Each number is 500 + 40 x the weight over its row's rms, rounded and kept within 0 to 999. Layers, rows and columns count from 0. Numbers have three digits each. The size before them is the row's rms in percent of the matrix's.

# o: layer 3 attention output (transposed), 640x640, rms 0.113, rows 298-319,361-383, columns 320-383
# v: layer 3 attention value, 320x640, rms 0.0647, rows 170-191, columns 320-383
# q: layer 3 attention query, 640x640, rms 0.0578, rows 384-428,448-491, columns 320-383
# k: layer 3 attention key, 320x640, rms 0.0555, rows 192-235, columns 320-383
o361 075:396399505494506499437458470511569569516562524530535504408537461434430532569553518509538507473448414474543458419509466494493515518431431471487519542509454494499540443575451456513513502573462428
v170 093:517544436604503503446474532526484487440504489487538535487500522475519514553529514473512452464563430560460528474556434513524536520455500453537545457471541521549540487486491517537514488480476521
o298 105:467523525526496547487501547487485495459442438502551495433520486504478445528506523469536460522513494603434532440483473563496573435487512455553557492487531532496608546468495505607494499465519499
o362 072:531525550534475486508493490523455535464487530544524538362512498471467566546516496520503466516479513493468456475516496604467540543507557537589486517469464437512564566504541498493460497479442537
v171 092:432530543576513508462468447566441428418599508536516500474527516512497489541549505531552477525478497542529504476472508449509565519517516556490525445504544437544480469536465443508554552439520474
o299 103:467485561498496488464530444520443467442569450515423525456546463509486583474551518467515613510489533500505465471480500395497597496481489524455507402499570439535470382478450454505554447473509445
o363 069:490493565506501514474520553550465497451541528496453564461459464531414506538540505511505500455500510450523425509410449441536542471523516556489486492562603477489529443513541483501507448489466494
v172 088:580507503510541522513508451437536492505474456467515450530419475507557479475515510469520483500524371435469494499557518519482483499487474469514501494559487498540560499542510465430517510440537512
o300 099:528537469568606522526540476488475489496470528476493452501485499486565490494555506480491515460511405529530514458531504482465462521500500519564457483525448476479567559519516468469590533468537537
o364 074:575553484523501462473548554478539455447533544417542442443521457536478514502494459471533501481532472485530487488501502445471495503447528451492480454514461583459498580505501503537482473543480493
v173 098:531532498529491430485474481507481449514507531614533492495508494484544532501518449549607479421439471500457595522500518428482437542458481564423484477595536469427512416390528476483409537529475487
o301 105:544544469540559414455505497505480457491501513540522562518511531513517537522524480475497468464422453509552564506550530426454469556489455529455492520533521503478458440412543529515394526531476440
o365 073:505501471506496462521546527493489460460455526561484437423429496526577481496528453540493559491517497564431476494543523433538473496503455467463538451493513468557501428468488525480451528517511456
v174 093:514488493524495520532493491439495502502469425559407541494511566468526511442463465461528507524486576590454429552490466521510565484547472539520498504440458534499551397512474541589461504570524563
o302 105:523476571475496473479492471510537492497417466594454564529520556486486506433517515477512450538580546530479446576522470489533465481511444535547534545524466491527496428462545519574472545612516540
o366 072:481518463425579571493476478427433471520541571518366528559511478461499512491461519503516479467486610557500456552479488459526544438487536508497479483476495528561534446489518416530507582477450498
v175 094:431483494514557441531523456475499472406435539501539552470429535529512471491513476569502482496493484497541497453487502590530456472540561533546533470440454467523446519436512547483454485452531460
o303 100:429467476530556425499573477500531495421423495491446558531451504544459527536502458520495472432515502456520508532492465544507490483551494575555454474490422450484476519457523493490501509478469418
o367 072:465499479491503504413539494433568478494426485520514491454546451536496504496465479496497495481539471483466563439467476518585505480438512524560456471461486499495478556503599554474536448470539508
v176 096:519508498488473516469501516498498538484487530484489534482475477455415531494491502512498572454542511475473471469521477550550522508491501463493544491448496513478434494586532439440521520436484464
o304 101:501494541507470511438507525525454530553503479499542520460531498464444473525509463526537577429450508480521447483558503570479493501528537517493469509552481499469472475603518491456532527444463474
o368 076:537477539533469512499546522501478415489439497536558535497518548527433541526491513488626517486487525510509483589534464517570490416514491501514431481473490523530439484571506460454450493470542530
v177 094:514457514512529501462426522506524505485484490356519485515503524495466487514542476504418526509473450552487551417481494565499516475483451477524534511453546474478526549485476516484488533417495505
o305 101:521446544532480537483521464473494545449473431463518493518463463441410486454494465538457520506485458512420499442497507476516526502490508479514524528468565495531508521501499504443517495468500497
o369 077:522447525510528499454463524485516494452405433483560482448540553443496574502495476451500491428473513459475536532517464527496502496501591431510450455479437509580453561513488484476485546545547484
v178 095:539493494554415473482479530540566442482456508452479514498503462531492531510422493474488590519507557485517542491470548537507582484468505463597532497452512522458485543536479492459431436536523595
o306 101:558539490568415475526556474460511416494453506450506526526442437504474507445390468459497543522473526450474505504432531612472531410441477440568596490460527542456487541546516441494411445490556497
o370 074:540493502571414530451525475522546450519497535514532477535596535497546533446461572438448519442456482482458532463478479545551553468445461440502516497447582473511430465527443475480462400501532502
v179 095:474550521495505525535505578498500514463479490567493540515459474464551522490585541497473469539554475516539390499493446483474567450504494493445509427445462491500502522449538438553478519542523462
o307 106:524459557503503524524492501493523525465448521573536539533425507463509474480600540500476466518511510559508403524507457484527531488525458525418485478438507535500488538419496532526470487554521486
o371 071:485444494489487547557527546504524538475439420474522459501524498495578465546493429479498484505532540519511462473466411517491487547496578489470462547446575537494468506524412519466527479478521519
v180 095:485564532516470442476562466470581530597498509547515464412554458489474485578535554506502554493490475517456500442464499534520542498451438522525517491440466408522452575558543548485493558511495553
o308 103:486533509523439435509510522474568573551525580482582512481502499536506508519546547478433549488518437515463544460536483531504522489505464549479467503484492460529474618520559603489422537544452509
o372 081:446402454439501514523505466486535535542553497480536405491556541459508450439543469515561541500487486469516514393440471458471566515446467476438503537474486462457563521495434539520517528459499561
v181 094:489568498517484547425538491503512492488427483466472548452545504514412479558409520521491526501432517513525502545456500514511562496535506509471474487543548538537527613380476497621493484479467429
o309 102:416569536493466526489550495555564514492470488475506524456528531493470557596496499552434494550516531496532506485463490497517581516508561527502481504543525488492489572487527536533525556518433447
o373 071:465531538514543470491529473478461456460425525576497448463502457523489512530470468466494494499518582479531438518496580435508517504534505505504513512567530462509509519527537498509499486553528504
v182 092:462422497431478463472496501440464557509463481449548537502515522492504512471411538488466493505440540437551511532560598455532520438523507497557526508495405446482443555464500598561529538511515537
o310 101:494503479449477459470509478527502480593486533544560501466491520529541514506454528491448484547520571491505537504524513517499464469511511490509517471525428490516442513498471563571498475497489580
o374 073:509544502422508478469506502439452522515424440440583494449494564528483510552521530492463492484528569481533466517511482490464613478426541368496442481498486482481482552484454629552450582508510505
v183 095:586577583546398520517480571488500521452426563462542509506468463558452468451473474464530565538472514481422468468518495482510544454499539448576463535522533461521506510587518451576493465553429474
o311 100:585495548543497480476505513574492459481484520496512512519550507512471512400485513439472547544420544506435482513515496505444544460514484528500498510542490472555566445573526501553478457570483508
o375 075:548550510557485503556513486476523509426411586497513511451493536520503480500489491523524476587513518542476499507527476577477531514571491410489514451495583518510563468517432488559508427476507511
v184 093:541507474415500536500474560483543460486552509463546459593516566537537525474532445563456471480470535547535445476496472527486504481466441529530505518534497600447465506488495451479498475539491560
o312 099:574545534501482550532494549486494514528545478441441508555458556546540561447497509586502455475508553468511430598513461516567467544515412512492474552454488543543501482533544493516528505523521488
o376 076:495515516451484465532487507431494447532497499499492485520478491483537490503488502547511482482473507492522433501464407512561459482503415541559494473447531485501508478467470491542450510462496535
v185 096:507475516456487545445437496492538505469509438457517446527574527455535584463481526517446399489574583545543542430531472572549480511501495532564482459525527505523493585560410441512515488555460460
o313 108:491467509509491497474531468475515440440546477407489466507475506547536508441491534441448471551507545512611499453518494520496504506544529485641475498507443556511503528547525511509457506555507464
o377 080:510500489476495522438500499575440519500495513558523462415517454527515479449455568413493531559469575602473486498462501536515515490570493595525450474453498489514465508496521493546462474545549531
v186 096:445523537478525449483431452486524469488570424464563477479539516524562496522455404511511532478449455514508522513463480461468482501524573485536500534594529432489444520513471482479407480523476428
o314 100:429512558534413469556540469517529501468535512488532458495513567544532493566434465478474556493568468478529565518470507475513532430512520520493548453560493481483445535497465530461439485521491424
o378 077:505469459459461430536512544483447536547572461501576485455539539524533484492541513533525528417501539489497468614490535446473501460433513528465556521553551462497475491511419411471473494482471536
v187 089:537507510514479547472516549486507520534530532555530517540516515573533461449484512500562511534528518429506564539521465453515476462458483476546533498503515503476510420506479444568452499528506580
o315 100:456514555476523536475502533496518545487513477521513529519508524515522527549522471454518462469528502514552516559536442456549462434504530487488505487499550448443519431556436466534535484454559522
o379 068:494576517443534496486444531525520498527515530459519478538534488509522519444440516436511466426534459452511509488539499465535516425517476572521445527427546482492463463480549545465461459530519491
v188 095:470466454525466499520463442555435507542444534501487502496534449488536480476488428505402487535546547480598547382500548508472492463509534540527581544565508426496521509405554469531555550486510443
o316 105:500491461493524566493527404494445462539512476515556516521530438471539510468517458524497518529518485502576579377459559477479486495484578501510469525575543399455492429447505471499473492478479479
o380 069:451497511559543464560521507455504507516492494507564510479553514499489550516463478515465568501534510510529461502493506485473501468559519535552440452512463433523497519520525464520469484488526483
v189 096:560534548503399526476546495487449446537502436515531455600528532508506482364554496517506549492524543519537574549468522510508464422483517459550482562445507535510529586500555571508447559478486512
o317 100:564583566503471519464539514461465499480442537460503527502505487500491493455543530499510537484483579525556485564509515511476520414448490476523534542496484571504535586432514565505499489447552479
o381 076:497511536487502511474447485545488570555530507539487503554523462367572499526533416550460494496592562529470573521521550487526459442522449533480486533549472581447474508523540508513562557496547499
v190 094:506589492541477448516564477482547586504509548493528505551484485493445464481466473530460457502546453532449518492503473540456501428468532506556460494562580437497462501520536490513481493542538525
o318 100:545500497529472491455515522512567493449469557456503504551508567523491503516476533481415479392449427512554482403513474506527533403526535510496529531497466398539456480481506468540462525496410478
o382 078:476453475450545549448498471513521523529529501514444527506409490470480535478447513524468542454484507534535516509495498498539471491512479553491557499525505440466504470505603440496551466538419515
v191 095:414472466492564528521487433475435452509496482469493515499488480503531496521479570496519437453499438456473523508531491512505532548464510518482502476531579543479521476433522495510526489474519555
o319 100:407488535568579497504514522436467446475575437444480470476467496551497469459482618523580475505561463491479548486460534462546529538512484522481561478546589555483524440479499459514436463486491559
o383 080:446502498483564482464521438503507508491555473479446479500491482422544444529555478499516501509546456467459502392450545519562485492545440558457517480480466518468495545528486508466454514503521576
q384 082:522505446488408505485597488495514532548488428518558522482564504540479467556440541499571467523526459563518496514451484424531488488483480561460600505504533543510493529529510531452548477519526523
q448 076:478431413483402543481470467440430448478434460475508491503458446457445548463503526534472492542489451490591571471476512411520487523512525463527456522491507512517497486526479532516507528519538506
k192 068:499522514474478567477475518502560570410516532525518520539471492503541470439505470463444440562542492399540455476508469493495491531548528534510496488472513495511558515495490431544525460537522506
q385 075:555476503512474505567534487512504527495458460484530515522571462621538433564381499569578492465577453545523510510486469478493478493453552567434504521481526499484482482591465509543522437545505523
q449 077:523475444512423525525463450498535491470505455495483508508476489492534471538458437425472489478486495536541558448428528440479522460500503512531492485469556515456542485569473532558502454462454461
k193 072:438537485546478561453501500459468486482542442548519519483548451493471460503497485553497532503460473481560492628448460514492564484508522488509467539476509500548468516486483519432436533458526500
q386 083:529523554523515442576458486473510519546515493508486547500543513460413606442569492513485576445539469467499555489537494478450478499496541486480488459527530449452476398522501541489494422543543546
q450 087:495534545523452423504549524589551552565474473449493532476478556571490512544496531477483490471510496475525445499445593491518508493493470519529556473487497425516522490523571485509448534452514503
k194 079:538482521480508453473551507516487511518524532483540571476533557508517520456528496515534577479497536526445487443443532567510531523430477474517467532525479503562472485475486510524533468544502512
q387 076:499499422485461558480521501525460512493490479489497487510528474467482404504438473487602507451467465498438530494541449479503530482430515482507461566486526513471507486519477452519501456487504506
q451 078:529547493478490490525478470510503468418528497500471453439480475484487419508484477464555500491452478515492476508484428486576507458431523480515529517433461541504505461548420466529506528555498452
k195 070:442526481527477542494504541483554515478504548578560525562525453566496462450566539491446529600536530454506543507531472574497494536551586522426485511530518544526521613469523565512453469487555513
q388 084:539505474478553462466496551588470495474418497537499410544506495503466558517498525567520539524488514517476496479564451528463463497471500534510534533555500451534442466538492501500477442565457501
q452 093:451510501496496502521523507553517527564485517511509543431546534479504444551509480529507467445452456511552492455502483535432445468527468484471459510495575468474456458454552441498453485558563484
k196 088:475591499505498471490474517541554526452505505427462496514530493437502469515498507514523521521495478551510479539466525472520542567499515528498540521482520543504563482468528525465488524442466521
q389 088:540484421542542472419499555486474532559515484474447540432540528483439405505538537525499495553456461496440542556434490499521528540526521532509485512438637435544458552526446502515502451536479502
q453 096:463526524508514511542452454552540526500455533521515493471506523568559487516468477516523508532570560478475449517428470551548526526459497530537449504497522451476511532501478441531518452467490464
k197 075:452432480496545524562509488497557501437479488380567509578459586530548487458530514461478496449508515490506456464526501524533526481492493463456555505577449469490506513439573481490477507511487565
q390 090:487410452466494489560621516520385476417501448564504503518502492545551380464482489500536481395373502555477472545507456530436493521465501552564527498453464501470554506523477469512531548501453465
q454 078:535470520450484527551542472495411564458498503497513408483492567575547472527532522472504470479357505557467466445465511479493416465467448493481498525489454483465425507449569530542444509612524524
k198 083:473542464523508508493459472501551479491465544470518475537562459477538467458491537494496522569527519508489525457539546485522458566472477463474561467450485542421480532475471515474507475501488483
q391 079:545496531498448525474526547483477508510439453504531492495467488553510522463450540542495471513475477473532483520491564436560518555506493502465515469510404472495511530404457482443476551445481502
q455 090:500483519564456490515499502481513594481556491505567517450524478551436490504463541459446474461469488501547484553428509518550511510561443494489471474511423516494495441471542463493536456417459515
k199 085:503511440444464536466550577492536396526507548506510450399512477528491520516463500451466481533538533490493515461487460488542494459515548482482524525469494515474524505486501477504506474551527564
q392 088:509482625498504587552606432519531545480501558465466467452508506585534424453536536569482447408425504487466486470502472487498511506438522460544481482421518475477475450499528527531503509533477442
q456 088:446502499431539452614475477530466548480556517418487540494499543506483483483506541473552431472481474500512562468463472507504518543482490487472485465523474480517438515459555518462520473512516491
k200 093:478500460501516546525420426528518503471508560543437449609521529414513496488501549550467545523515504512536522502483497535478495489516533518484438535493455480470503528482483472468540534530547497
q393 090:565476533526516526367511496516468554488528557528468537512496450468492508536477467475437522509490486491526560550446518500482514483579513471550504522528505493546462517458515489483507426474485495
q457 094:545560537478506506481474474600478469452539522524469547469504585482463582523490489448508484487553460483575553561488488477555458539543563489497466492571504509530442524520576564500480518421530513
k201 091:483569467558430427480505496482540535496499411410528554433544486547432553423499507566598510528491518450536491521470518489467447455440521535453500551528513526489467488484548506504466488507559563
q394 097:433442439538415462494485493446529516467466443558401474493488489492526417524481489503565511496473468507536545479518475554467479476497553525462540509491458521503487480459470504476499582541492527
q458 099:520550482539514505486482491558474511510511431535389543537477458527501407471513489499562485479443489515481531539542492442467441535524563489526505544550492495396480531534448468481466600539560487
k202 090:550436522503512533512498555478489560569511485526516517510553512609489504562540514504520460480500544559547484501539535489511484481427545494539475480493518490457504509550493484445560477474468514
q395 093:517426465513511543469559561625406443493467406498515507489548505502536464492500523531560569487450545512475510467557454557460537456496555454466481499487529522502501504450560543462495460502508520
q459 095:516410500483484419541557457473470490429543468483485472548520504565456487488535476543474532485421456557444539486493485482451524495466514505492522516481575479567534463517511475549503447487483511
k203 092:544451552572517515511491449515507480491552535544501468510480522478533506499514513497475443520464496463457455483503503543501501537450558508463468516436484457521496424459512591548446502552522503
q396 090:506486487509505541501433429523493515459575470491444472605514601479498559490548481484498530525489489498442554433478501437488519555464461592432534460546442439493451469492479520537508493514525491
q460 085:554550452448494528450508500529487468512417474481555521486543519552525457503410516447497526467453542463503445579562513499496465476462543479500535473486448524581535538479497549421552515512562470
k204 093:523563496531521484513511481425461484536454494470542597498550482522538500442516461477490455488455540466472542493618508560445465482523510439564421559555522489558524509557510508514448522523488496
q397 090:496521497462456462514525498467522522521471538545544540428511477455479455482520449547516503454507506490494543523550488477425483513464453513490513438510547452529517488450599481495534508498496547
q461 090:547492513514548497524536514518466539509536435559546462469545484486501492483502480441516591558499522561460467410551445518384453480368488467463456485506544568517440506498487504422435506460584520
k205 092:484472528477580430576521507557507446511488475467491553585500513486539534548442507561567518537505517560432478490433474527522520478545442434514548605505517484480480520513517499515480488456502507
q398 088:479466480478500521473530474433554505504499498489533471485504486558498473581516451525424519527535511550574613524534546558464469513511506435549439502515500444427481584505542500510527532444546481
q462 101:537469438531471512540568448482493462519508589521454496474459494464575503487544475534509509497562488526475475546542440523497466532420481553524486544506494470498477489523470529453485515493529483
k206 089:422497512526468496561494568393535491428517495458456487466538485484464444540471458531517498497480441495521488533501508528525481492517432534518534480528519550502493490573478509468535552471477524
q399 091:488453439416517476509461515431473498479530434492509456507489510505453499525512500568524513509545480454470493497468470581502458511508494470516473444527500535506592480495524493518554490516498449
q463 094:512547468502573448497494456596472531525494399540431558512458534431485473531535492563525517532498524571486517438472556478494438456514544490440508518555560465473520467480483510578485506509577472
k207 096:511451502602444517467569458505484483384511576503452531534421491448556467476499498580545537489399531481499480564505484481466519505477553447536525518486518496477477477516492500569529555498444486
q400 093:449512522484448514461488506517480431518434532495532509466534539519517474557545455455520491475442498493511514472481609488522515540498506493525520484495535513514459484497476531485465503576546485
q464 089:485543484486537481457527493469583498487481438546527516483490450541508451521488463441503491548436510526512491445517529553593550465451480534500440531514481445498506483523529504590487524463464444
k208 095:511510477474458489540497619454532527443521507510521423504497491499549488542473474473490514573635516446502562474522482481523421547496517532446528499481529513521484479537482498446558462497477491
q401 089:498463491592461551426523470484532601558507566556469407472495437464514542513471561488516482528488514486562480495495495470524531420405496538558503493514537538454473500447543444496533563492415494
q465 094:453512439548514422552523494544506549579602508564455494530418461502515500534546569492434537493433498562478511519512541492514472516508482534498555517507536496537516504555399531479466459476460475
k209 088:462516458430502519551534514566531535539569450540496587538572554475520479614427506561503523554522573477467528498564494598460454522523523434474478583503431635462472560465516496482543460511555514
q402 094:493511500550491508477481440557535468485503502486457501498461455469507480524517525523472503502530492481519486488536502507482504472400478444466494502511490504446497466465593499592457537494488485
q466 092:544507439508539562596548502502527580558417492467602525516476521489396536497495586458487510509479503416486517466531473559469572460517512524512550394525499533493555510586499550476486519514446469
k210 088:539536501505508509502551490509498532477533474535499514519498465514482542488539504527413466510455549544494518477479581492529499417469444536501515419536517558537556500467586525468508476514439507
q403 091:462472534474593542472429539500513520509521477494606527467469470408479463442548574522414518452598511508511470447506488465472500504567511425509550487501537494487491553535512524517521512450477451
q467 089:486504460440546477438491508438399540498501559488512514513488526521561485498572485482525539478552548498517551463457458554524494493525445487445521471521551497476522507498533545441538414561525431
k211 091:531525456550472428474495503401526521535411441520468563465501509532483504453515510521542556606527500590429512510457453476529555432457477489419434449439588575484510441499578551582498516472518492
q404 094:474381433432458563451501466484505487507468410480526523435571509498546454437475504461508468504466490549530533489458479470492536480515475507487487447502467519511459530489450485428467508458597494
q468 090:510423538521416466487476490439548555565524461515494491520480467476502469547485526548438562517459534449516510466514474496545434467516466441511561492480493570439505520458482519513504501452586557
k212 088:493571504507478524447530523500568440563520530524529520460401474518512543507486541571488496506569507506492459459492546547531476549541536494513591542475537502441565476490549441578544424531547502
q405 095:501536468508503490541495517493487429497521474499527481487544564454457439560462475482515551545536492470451511556453470491501522484439547481535540435533488493494530555437522509417475433490582508
q469 093:489486423534504435546454514527571492489446432570511513588563501493554526581479459535520464468499565437514526481476451500444522471497464469524440527479544490427519498497586569512477487530494496
k213 088:485457513440493510486433508478585512492498494442547487542462470545516572443560460505500450549446504474530497507530457474540479528489464464488411525445484457539440515526485541485507548425472495
q406 090:473531527475505505478562540460500506516432466487557536485551485505527523519531481514523474509492523503549499495482561508483473507438451528469507481522548471570478482545536554469460443457498486
q470 092:495462466488475502523580453511519436522556371479461596481518465531469522557498476538523502506440467515446484493580436494535470483464488475530499559490481472555475470513445476533544577451540467
k214 088:535499440554463533497478453534493525476540486509459436520462543482498505520514480495591524491446522525519507509503511448571481505561491606466467522480588515494487517454450504481497499455471455
q407 084:536477450501462494486493583496548536517516486497518482460524485564491441532470487512513518490436488544491460465503520504536537532483460528491464488491535521488499467506525500500525565613512555
q471 081:568523478506523477462488511528526511477519536500548425549544472506525463491471472436451570512452476489528520512502541507538518448433500508437568556496524446567505511547559458486526576473459437
k215 107:521504402510505505514534504487507508466416509475470485514505520469483486472516469431556503431510461504575519494461523544547473527451512480553477549457507498442551502535547466525489427527450446
q408 088:457474558461504444476481545515467556474488449481388486498550547422583518553553524598542512556516509532546501500570559545470492497538507452491480472449449514512481493521496552530548508496500502
q472 088:453501467519529498450462434491544531517504412501467487558485465460452444500529543509448490519502450468538509476538524509524465410482511549446512561457505519547574499588556462494495565502445508
k216 097:502388486504529498482507479501469531480540510474539507573447402464512561509430468532478515497524540519568496506461560524415495396437505487482472473539501471519537459525509517542503517475446493
q409 088:524558526516538540536543475476488498502469529512456539561522443515513458462432491474493477460451509468562628459557489487492451510451495497527516526490523494476451522488613494444485553467521481
q473 100:464510561419461536521565605512540512499531492550500532531504533445519480454513551503548474493493459457583455524495489465490499546543483469511548584497540470450503461529502565458536517476479544
k217 090:492436495540524503454478545504513497476479488546483397548489515456415580492518550510499532461429488543529434542478442536487483526451498512545507506445518532486477507547498553517514586517468463
q410 097:477515465526565519567518449523483458428531483488550495463508496477465515455510479569478494457462444588483550549504535482511555498512512532533533522498577537432566478504453540474431456515538452
q474 093:434557540522525428492571571532522466534462503513440508522420514593485474506570515455487516520509470547465535544510558521539524514548518459491497498481528453505513465496531528443504550485484497
k218 088:516543512502444504411478525449532576423453520506483585538481479485475517535463517500514520576499491446466600495523446507505559507486486473486540509518452503506435533510620448451555512501445511
q411 097:516475521485537517452502457483555474489518609501517508453514538497532576463532490498493446500530532501571516497428480493465540530525502525512445559462527497494558444429463509529467464472464475
q475 090:488445494475537440558456499499538522509533497479483427516458514561470471464502477483465481430519539477496456475501438494539518448562512454478474452433488527466509469516423479488527443438434527
k219 094:527538464457495487560541525492510426576496465481485489494537503434514474519423464438501519500535458505444523488564413506562427524537522507474523594487544515487466459519468430489496519474514503
q412 095:503404488501474535454521491506503510477526526523416507538502534530489455448555533479513510492512598484536530489501438548486460602441456537551539496506522494474477497467504515521522520474462484
q476 090:464598507413447474494456495488453477458576529497514523576541476414568528558530500510527528498586497509501475494476511528527483513488541537490499491440557531494546493496413478506481573511579575
k220 086:404524477457509554455568481541597513487549548474569424551530502576481536531486452574466455513509471489546441535479496522479532463521535520485502479457453487541525543520547498516539488437508512
q413 086:575504465509542490506531492458503496439457483476499570460499399477481461527561458486467480494473490569493412479566592483490482542521469451494449506464575550479552488549570541507484544471447583
q477 099:454416472468480529592476453527528448537480506524461493528565491529533461492527478491541547530510563590559550494555465390457494483487598473538522510490519490536499548531510495513486527536472510
k221 090:464460535515485482422552512512501504500513507491471522535513505503509546493485498554548527488408527465527519451449455531523471477545538572451470497510499458530506503462469500534455490502493559
q414 092:532549435544498487495453548494557467556464568517491469426515500506456430506479552545548507487502433501502522524529543542453488463494488479524486476471475525450488487464489522514469441635548466
q478 097:510507493518459485550484559475515516469480422524488436537454519491513442487522486460485482492455484551494494502437541440458487490480526508564458524478504539474520565526508521495554548541479516
k222 092:566442532519554440510578574496454541519509399510544495532447491458530550517511512522417523441446509471457521501547468495508517446497486503458464508509455460532475516503525511513498514454490594
q415 089:511520584461506460557649542544456436480466446485544513489465519490452574497509507458558453459392457554536524475472543512459509475554460484549519563533476544455493511528459508492440555536494512
q479 097:432581533442483462485534457529469486443545513493522599501484519484425561464478476391447551546478492505547472435513528573477487498520464515492526499505459457537459495547551527538469499543498546
k223 088:442551489513493454528495483456484526490499549533466529563524536440502469485464471480557510463508436473467523494485586490499582496530472539474476467382501512447554538496574487484452508530479560
q416 082:451475512439533469474525494589452509589498466515523476526454517409485509558563525500486529527504514509524523442476497476575523521533452464564471457540518496518516554470536511477491565487463514
q480 084:493508415521532495508548521513491484526530492479506452493468458424484500512534542522487454544503547470445501491512515539466460549527543436476463451536523482514556441447498511475501553489500487
k224 067:558495521477463522501484497510484515507494487502520484484502507476535515439529504519524517478530507473541442467521515599472483520512534449515475491489469489496475466482525549486467560556534482
q417 075:495521402445477506532508429518465528487448477483508539483463448448549445508443498481573507516521476518536560411475493443510548450529481505533534525480616454504570457525560500446496534485477478
q481 075:542530460506510515518481503484455479475516437475474404516481538483524510522524456480494460503463553593397491517466475484456484523445511430549478502507499516457507527451473427521542589474479447
k225 066:565523464505468566521465491498558536470541512519522520532435483576454481429485512448415493583562516480519457462451477450429469512472489515479486578507555525497553472493548452483517408518548479
q418 086:555493507507466506558485449450563502429543554472462481462449453492569496507495505499534489440459499525526541544514512482461457484499517552469519469510561516487505484485444452538494451559422510
q482 094:519504534465482558553481556409481500461496488454507464500454543530498528495519455507509511463519536528529505497542495440518527448513478494528499455583410529472544527421507492509473529446486494
k226 075:534528473526518510416545512455550476594418569530538521466472503551473529493555482480473508509489464445499579501506550530462512455550532544478465533491478467511474511547467538545476484449614582
q419 077:503455431478464469577474475555478470505548441554541465496539475420482496420553568451482501495493491540497523530487468533486467496497486489457542508430543537484518498476573524463487488501487511
q483 076:474480512478477469432543552490413468519446438519479477487469498438514471535478581524486473559452478451466491464509553536505520480407474494466623474479472468513515449516509487449507578548540500
k227 074:541607469485486535500451470554487461485477535517500475533506530517463543442513468431484535552545502493551427416586488548440449506590502465511516534552467462502500485419465517475455548530565495
q420 080:553483529534504519537431484489467516504488548499473553501531423512456521530496466510471500519526528518564509483458491570459490548451495528561520472564611578487462515467526539503539459490574498
q484 088:578523494505494518441484477521507530529486524504519571555546550442463500481468524467466475486510484499475466479462487467533487487492541486459514470538522494567488517541476509505553426504542506
k228 076:434521520538511472427543540506538445500462486497519491462450427524448543551484478505484428460479478519604441564503517537504441520471491446462465529472555459474497510465475507525519474490469525
q421 091:552467529570541547477541470510457510520495588544560495458485539539484505505453518491496426480394487520438519527501513444444505499502527501562489524560447511499505494513418550552548468464483480
q485 095:418508514502427525470542534499526524553518549542497479478470429497509560536466479518500537516431474485531513446489484512531527508498476554511506528458508508432526516574561528482503515514465497
k229 083:537468554456537451431469540491513522553525503516564566512556505610518442412549474516408511500453550519471481438535477468459522538473491497484507496478446538595517486459466537583465407491570505
q422 082:456488526490475550453470496504555510593431455572483476497448518507543545526556532483486496639555554498523474520553483535470537480442496511552518520473515442519511509506558558435480538474494588
q486 081:467498454514519460416537493525436487477545477456501563535556524476513494414497568499476501517497474561488482530496491549466530475507450512514514529437554462566518559421588530429535470458474574
k230 083:483498554493478525537532487482431499479502545464521445492495566450465579580484503472513512460449458420439516467484464479561516459442466487553488393537494460490500479530449515480499480520472489
q423 090:495452546466488497504494500489501467437525602479476570450541474505572455533472485454485492514468540466562572556517484525505488480546449516520491553452568472469513516508449441539532539519552522
q487 092:576475532513538490517515521439424474441534533460471517494464465467460392455511554443534450450449439514601484587441489577473473482473486457589483548472520549434475480499512461475503526457484418
k231 087:465525481425548583529476448401460434465557480517499434461508521461535420526477461497495472542546455500497487514491536575528524479547548459450566451536459514540529586441483488526498538478488458
q424 098:515520478492534468437534518507460478543497392446475511532475531433509430468538527444474474493451517564455452509524516471536508517406515459481511543503500501516435533496433467476489481513494474
q488 089:535431493574494451450499479526501472534504447485481509550552489459523463503442554513452483512514551480547504517535433469480530520473503549449507458471511432510521491526460453406485539536463515
k232 088:471567465532457466548504505522448499441493588471456463518541451483540472526471398552568545529515490520531554481509503512504445591510513508539497481477530529455549501440488524442499550554473542
q425 093:511579496564495488379487517427581522503457454503513467458399426511505465493470497505467479492411507470502452487457536486552547437536491513531421481508498514504565449546459472519524527431529561
q489 089:572531572517476458448509450443458488454438528409478499476544482597499516477478548448505456453470469497497487580490553489533541448473545507485521476493445512508552492483472524514527473469427498
k233 092:547516537483481508529569432592396534448520565490435472512515533515534567518419501481452537530478464453458583527498522459469424504474553455513550476509521500537477563516425532473567553525483487
q426 084:538492522500485508473470545467489437535489554469504452545498441505527528455511476536516555589519478554485505441491562552511474564567499511541500508509495567491513497450508414417517476454515550
q490 091:505596463503497527484515496563384484509511556398419532477499535505535544481507556575489434454431510503515520524516521553522579461466511498491496498505466475540514388467485442515496450464514508
k234 093:527486574538465544455517454583469512523515516510489476500522517575500514541409466499483469462442477402526506490543500443518517487501482425497515491484501439529550474577512562520481479532467539
q427 089:541529487470514502473469544503548499552458494535595483528570504386493544533470478490471466526498519528495476510427492502487546511506493520437569507495505513567473506500509511542490454494525503
q491 092:480499513549570460505487528556559552601490437455475467526545546514487531456503496509569530498518480559510457445494507496497518544563492471512488474456412495486496420563499504516526502595497456
k235 090:520449572489498473487532458474519498448454446513457571534515496520493514467526499521556614524453472498466565486444512452525451583439473494506465466568499581537464492488416494480517524544436477
q428 091:537570555517465513544412550448434525531489502464509528449559518442526575470485443565478466455446528470538495480570550519577510464536484479508568556554515520464468506493488510563487503500507454